config.yaml
num_hidden_layers: 12
hidden_size: 160
num_attention_heads: 5
num_key_value_heads: 5
head_dim: 32
intermediate_size: 640
vocab_size: 4098
hidden_act: "gelu"
norm: "layernorm"
norm_place: "pre"
norm_eps: 1e-05
positions: "alibi"
qk_norm: false
attn_scale: 0.177
bias: "all"
tie_word_embeddings: true
parallel_block: false
init: "normal"
init_std_qkv: 0.0395
init_std_o: 0.00805
init_std_up: 0.0395
init_std_down: 0.00805
optimizer: "soap_variant"
learning_rate: 0.00623
lr_mult_o: 0.871
beta1: 0.95
beta2: 0.95
lr_head: 0.007
max_grad_norm: 1.0
warmup_steps: 200
schedule: "wsd"
decay_fraction: 0.584
decay_shape: "linear"
final_lr_fraction: 0.0
batch_tokens: 32768
max_seq_len: 512
doc_mask: true
train_tokens: 155300000
max_steps: 4740
dataset: "wikipedia_en"
Each number is 128 + 24 x the weight over its row's rms, rounded and kept within 0 to 255. Layers, rows and columns count from 0. Numbers have three digits each. The size before them is the row's rms in percent of the matrix's.

# k: layer 3 attention key, 160x160, rms 0.128, rows 99-118, columns 0-159
# q: layer 3 attention query, 160x160, rms 0.124, rows 100-119, columns 0-159
k99 091:135123134109118118147125145112115138167103112103082162164094134133136116157112145157132136068120147139070089113122099155108089145155130154122124130118115121079132108132059058125161167110123150118146133090126135085130138159132121125144119109139160142124104130128109116101139114083130140123108120157103116103140126137157180088143168130182143084156146183112124141117094144139141164139119119155121146121132114143116148160153144092126121105165163148125110148152143089160112119116129110
q100 111:152123139107133111135134168143081090129177120124108132092128147138142166141148137106136103122074141142159106146119146100127095116075112128115132150143154162114129129162145093100176097111175114116127085094136169165072093154129121139112132116151135131107129179122161176140120130090127177112140153154121120141125150147103149107131142118137109113157131120140128157115132144127150142128190123125118122161144139136136117109179114100130133141145097119178119090177104141113106165113105090
k100 104:144116153094117110108157164094088114093124111122113131103133145114148129135145123123130138154087140167209130154070121114125137096116115177078120135154143137138119109109134105080176106119120104135152106101137118120127131132135083120114204130097118164100129157160107146144118162144121128130126122159133121145125105154146122096153132142146123108183127107189142139150156150133106110156132112139124129128134160103156091119132101106075151151130109108153140116135126107080140146172121123
q101 091:103139106128112101067104128132112139105110156170128115161151137119120190107116131114123162153111145116137092125153145114079108151145131141160115186103153103141136151067083121125115164127159140157125110074148163129126124111105104138095110128130147142089125130157114123117131154097156111110112101129156120120164169111099124154095118124119147198137130130130108139136124178142083096146121134131146089144143114165112119125133140167081090175149118135112121144114125116130123141093126096
k101 092:116117144159132144127144150140111173126110135146130120099114128111126130160098125110146138122069119122090121096137147132181111142097120100120120150144154142152117133082134122133119138153191101125123063101130169123105088145110147103143114136208106155079137131092145139151153150156125153151102090110127127148136125154136071099131122157144181165148116159112151155123112120159122138128106133175145161101120129123134117098131106169181112162119112150119136128089111148104111124147127136
q102 099:086157110121117121120114146099121163139110186147116098124128143135108147156114133116125116149152155156131110145153087117143117118168127135181108108094135126117121142122128145161121121158125147096143148100129139179156181134128114137128134144126103120097129161191144162153131131143147150119095127133131115103119174155146117120057108149074115128109099160117109146136105144152119127136153166114118119196139145136151114118099187133102104162126083112115164168129096156159098122155115130
k102 104:085153133120143116102148138131117156141105182125097143131095128096109135154137133104101153110124135135120102092109143134148146116110157112155096147126124156113097163138110185115132113136113127087168110129092129122157170074112117085123118150182093104123138079117134152130195107146130122091153093130126121177147112133124131131144071118146126132144110101128136103126094109087091140087130135176135130156113134133089134120139145131141106133106085136108154121136086183143096113134106115
q103 119:186129126106119102129108132143141165103152116140136137142167145128090120132156076137120123110139137104110144171143148118101110153119102113110151094139117156124137139097139159120146154122102126116157140112128145108115195131133142145106136124156087118108118145102070091132128174106083149102125111172114132108110105077156161155151131142165126109125118131143122129148109133182134139115101103143198116139111138115118168154124172165153125113097097130098139150079160134174127122148159145
k103 104:123156088108144104141141106131134127186155123135101136094124130129136116142102140110118144151126119125097125097169171129171143142142152120112127119172204135108145126110062143085141084094115105153139128119139133172149152112132118091090122110101162125161152147095122094140138116112137170136154147128049129108114161124128152094127143122138094104124124168156124112132129102196134102140112123156140160136122100138104118153142153122119098135155176099116096144124138145122132100141118131
q104 092:143099130121116126100128045130151135143201130130147125119126197127145120150132111113119139097123124118097106152121096138127127091166128129147100116125126139124146150162149134164123189128141108136140186134113116101150158109147164137131122124138094148129093106118095167118129140101118151127106136106129072145147178143120098161123134135180118140155132126181137123116117156190121115134112139151156116143124149139130136098099143162130196116108129131129121141132124064138141129129141110
k104 096:156156114131116117130145058185132131135172117167153125132118142179145116139100099097116140101136076139128132121153144141173156100162167116107124133121149146120142138163106157131125145138095102123145122136099132108168180187142117113131155126136130109131102115114091149123129121139117125145124138152106098149132101136081095132175147131125136087153136143186142122134133075171118108144126121152119150133133103114094144127135112138135105079146131101120091123093158115080133101161152166
q105 096:140089056145105092165143122090166139122109120131129132115116112136157123100139141142123158131086104097090119082134176096134161105125128109125138132095103136090146128111065156131159120151126094137135140140111166112114119114106173132092162104103115163111109121144127128128130100164111130175157158137170142112094113146141149084149138141153123150192078100129161059139138106142127107126141102144142139102137092150136121156119117133115135135137106116108133136122134118090102139141110142
k105 091:086110108127169125090112136103109118089143112188147117155151129105113140090117172100118110152109114175140143125125091112148162150147144141108152174145153106086094151187103114143128125169104107121084143097127105107163117141131137178117118130079168149131163137143135147153108129151122121099150109111137107128112145156115097142125107150131133147122153144166159098106147148172128142155150097095155138103099146131128064107126136161130123118133103153115136111126138126112080134114103091
q106 102:196096083160133164113108152151072181100122136154113125128111097148186125097112117104143133113118166132114129153118131114128134123135124103158169157136122123157117121132095160130136134093136134127191153118131093138132100120137137150144185132119141124086126145118086147120150105164092113127112139141118148131129138142097106166108129110159151102134139145145117095093132080115101090104096131175118139167198132114132117122123147106147129169131110134117172113136119137099131141097119141
k106 100:121127081159112111144092135165117140158140109108141120168098125139121180134142170122115117123095144116143138107129131093083127098106120132093140113118101126136161143112136152086112135120136129138132150139148119110130112132135128104157152131112137117143119121108093184126097081159120132117115137158091153160154143179127131092124115152119157094186133109142109108140106183152127151145126086128161147115141156112099161165097101125151108141154122150074148130099192128116104138070090112
q107 108:148144116155122075162160108151124168124137136151101136127070141126137140118148082066120131120127145122170136162122154139131140136135122142116133138151089152138134107109134123142143128130119127091134145125133154097116139139117093090159185136150112145136123143129101130099166127152108150171131159130133140146146102110098098133110155079094137085127075065148140139157169103132135113118174142160142119127159107127170123117113121112123073091087123109162171118101134143139162156130154154
k107 101:074122141135113135106126118150113112146163134106126146119105120121158133122146093117076119123158095111185140102108102150103130125153098161115110151173125129135134116125108130155128111113147126121099141134104077129143127106133113077134141096139145105110162201119151154126128166098172125151145152097127154190155155095103114156132133120098144095165130092113125136108152118120131123140175110127131149149168079141142152157145122109113140129089134159125143159158134193147131174132139109
q108 094:132156150123140141135156160184141116166172115157157113121101115130155127121136169162150143124086109150126090133153180121093111138127159136119098132130122135099183130147151091158148105169125117135120160162097134118170134129138129084083174152121152140110132096117100102101102120184137130115070121121155121109110139164123132163137096083110108138109158147116132105114130115116171130109107114090114139100124131136162148127131123129149150099181137098133111070131151101123135151118121109
k108 089:124132152104135139103116186133144135141191110135080117113161100119132099121108129103114170141142114130122101164100109144109149133128098128126109129128145134131142136174154166156139079162108118090095148152150113117164094124129103125109123150107115135109125135123101138099104157179142069125115130131142120138081110110104117134148123098111143115103106135132162162152152157123134099103127129101121129117122120117187147090124132106145053099147113123126096100070144165147157162092153125
q109 102:153131104158157180144137126115120168121106139127153114153123124108120119092132129130127115146152108071143110127129144101106105105156151124129140105115129131142166219103134099156126121106125147177121136143166127099084108124129097142145148096135125138071109101153115159129155101159106107103131145175142085110144105112135146101118130158135155134134160103162112186122135148111157150136128128127125103095174176103104125155098129130155137165097130119131163147133096107090132133098135164
k109 099:149123142148112138093137128108104120130121094127149153139079150079139174133141143142144093157107136097137147128134123107123143141130112123154155151117141111159195151092109080087177118122130133118144108149098170089150113164140139122174111104090134119104114119182108140103097155132138157097148162156123106129117075131130122118155135089152119108168153153129124169068084121130115131137117157150122123091158130110125132124143139139162125119115108106097146137167144117123075120102151159
q110 097:119132135130157110108130124079135106087118117138096136122147089116154073127149118147175100136143116120139156133110087101102123150107122125148135141099097120128149114120131135101145147117144133121170099093138144156160142109169171125148104132145105123163094098146144150131136054113100176167122166132097141088130136108127098124187130155139106123148134139145136105131089198160158142140169114142118138107108158074144135128137120135171100141164112142137155118135132114139129103171143099
k110 085:150082115124134096161138148109119098149157136145096130144144128158145160101165118130121116089141146108119132116109155108141087131161139165115132169106087128118112132161154072105131173096113167136180137154138122133131115134127125139165130111146123157138103065106130091160149076104113170139138115105099117115140153141120105074142168121138136137148168103112120079137143119144160180151147128156143111121121158128140113132106168088124127135140145136132168151155135143130144126189102109
q111 087:122124139090129106130111097189111135144123118142124164149096173170115133098142127149091144107112130100125164126184127144148128101123144140161159108146110145130101125084170128154101153118087161156075150119117160098181135150137112095138158163163125102146133111171133121153116158175178128115118120160119140092126155096143137128135099110068113118129154109093119159158171120107140113122120116102143123137136129130150153144133113148143078118133129174135116098131143107167129122131164136
k111 094:086167173108122134145114126173135134137121082126110136083162126121126111142131120147127124147159127083127119091135113128149177102099135098158135152134124098152102140123117140156096119079134109133112149164150136186115128097126089106142139160162127117130121136182148099154138139115173128183142149098103107142118096123086142144116106100102141157137120143091143144108122126102143081085128168142123140164095072147092107105139115118101145122088146144143105120117109159163140110104129107
q112 096:117124122150122116115130147140111045140134157145190103130117162124176180071141112120079123123132112111126108105122114136127162147116150138074144150150120096117135127112107119137117153137134128141152126079150123120154164141143174142187099123128176145141136154161138153077127118125124125130172095123149154111099162105158128162088101153127118145102140105135142137114135129172167115102151135105098136126127151101087141128141154109112176100121125148155170143116131131163125116115127133
k112 094:147112101120144128137095156151109128128149153122101108127123158161158138111119114100140093101158164111132150155181165158138164121094172148123105118116117084115142112108143091108136172147124075155160076113114149137138138117129116167105175143139159110159133149096160145130158134118141148140143114127141152118129103090107099147140132146151122154113109108103147103119106141167180151081121178174105131113160112146143110166097160134116156137134080134130091138139157125114136148083115151
q113 091:140158121105104132107098160143130117113102151118099147111149117170134163125078134124153092122078138108165131127138131139161088149122122080126086132174111109127123121114117118116154112169143154089125080147118141192141122100102092146103094138116122151090149157127131094103131158117180109140102138131095121123080140150134134137105148166102135138143122138113080084124125153129142109088151127106127133139145103110139141152103112138131128096090106104127167177170115100143077117148140153
k113 093:108119135140150151114136145167130148128113156145086144130129104114086156144086079123126107175104106107156133114113153129128118131113132126097100160140108147097118142104081125142155110178180146140122112135136120130107142117072115148148125162113112158122107119083160108129097129152115094141111165106128119104110113118148150124086109150113135163123172098156134130194120166097098088113161145161110133168140180153156158106118119123100156119116101098144113112151153143140135120112159082
q114 102:096135135150112114145120084174122145175155107144133103133150096153087128134099150091133098118167124116116149133122127090137102115114144187098165098148122149091146148106074117111146092124169120144125140111180114111129115094137150118116095095101113170086125116142168152137101140134143141160087172139134165105100145187098113121143126146136139132139100131127123142133167147145100166142165097103137121161154128115143130097069099121130092125126107127105106120107125103109117118137105108
k114 093:131159126133109085108132125182105123134118157095155135155128119120119095113145137136139133145129114131140141114070101123170126115085139159116114142180120129090121147125095101118097136173126133098156139144146118098190138144075159118138123147120169135137136090142134126125103164075095109109152077141117119112142132125129091163158086113138127132118122126173151119118115106109115092134178103134138150158155116113127126127139123098196142121086117123102122142099105133142165135151165076
q115 093:126153149114102077108151125153109117138084136117172104126100137162116162087125150106094105115094152144062128131118090138113083140117155175102109106139137151112161102142150136092138127140164147139123151144157107126106129125082150097141138104145139150092119184121153120146134129116138114106147133105177101111137162165116127118118145122102087142097142147139164099153110117170168122147079127119123102157081154148108112136116098096154160113105121095103147163127135147131118117164114123
k115 092:093154096135140106106132130141104167112082158143116086113150120210119106137107118155129133121142097117081123146120125143133111124100165139136119091099150136137131152127088130122151123153117115118134099115153136122147154158120125093132121135164111121139113162157142097093131166088145109111166150120194137152092128149121120152128109163141108122164125111174168104127116165127171152108118100105132118083184143156127085089132162133126151146131123096076111133095121133104123138145150119
q116 091:149138164130118108128127114120123126150150164089114137142104147115164124145145134118117203178151109142129148131144120099164140123119121141131105158184157153125094077154136104170155105105118107048125111153154110087134130113118138147099157122136146131097141157111107148162141150107114129070137117141115110139132163110164121154113132106110124155149132108129098114140135108066129126165124123145091110125191119131180091132137145121161114120170140122116131126127099159135144136119116086
k116 097:128121171145129185100102148106134101104148168196188124113136145121133135153113146126133137161121146126165101118154142104124135125128137124143150102148158154075104106135133080146146113116110137084115116116149137131082135076158118135098152132126101147062141168124138133144143136113106134144116130124164148131157136149132138133128139112132174141145148107123106108093151131083154160130115108129121125149138144167126137128116067091137168143161109147113180123092147129086119135126071124
q117 098:129109169133124166109167123082133110143117147116184156140122125136123140147152133147113095137155104093097153117131134134128155107118150172138148106176133154097114114127150149105085152160135115160120150138103134119119165157120166101094118114140122125141125148078155094099119170130121071124117083088138096152145166115114142151109118137109103150143087100153144123161131098153154137181159147152095149165132156135119131135082143120101135086100161135159119172105144111096136146137123123
k117 101:134124127114164147068110131117128151126134140114151140098172136171146150130118142072174117134157090092119091145114151156144136123152129089147118121179146120118113121137097115140154165142089107165142129137154133086121173177157150154085121120116186106151117182116097120119139149104115122128121111138135118161100142143100150142110102138127141182154155141152113110143107101092168142143154140121080110118155123149134087142094144160129110116136130138170113125119099132097144159154108141
q118 098:190098127119123164159134074113088149149151139136101106120098136110144134116188118105105171132081079135102122147114141108105107122101142109123095162116126119103156118141159155128159121117158132150134100133136138127145153144093120126096138096133108150152119132115120119101142160146138130089135134163144108139143120126154083116146134123102144135138158112109153143091118122106125124091088145128135111128176172144103067150123110076142103112107136100081097125118117157158138155088168088
k118 106:105153159118136178125137110132123120141079104130151128156078109103083119138127149145149156140131129113125184137155154127106162135130154146123131132141121104092156154164100131127179085128145116160110082156091135106133129136106083156131137135097075145161126124137117144072107127154130133138144146123123130172126138152125091133103123110164131140102123133134166196127159146151176174121124109115141137111128118152124117157122051104139141101114121104129139119077122134099138129105094141
q119 112:145140159117097145165154148113146134101148160113095130140126101123130075138179190152160136138114102126153119169183126120136133120173155154147128120143104181137158131095143115127171109150070127149145143092112094085123125121111122078150171159159131124158120131120096140112108136123078138118122131132133118114107091141148133130088139133133158106099156123150144118118118087095137087133158105162129109136130111150137138147134098130137114123129087121153140093100128091156136142186111099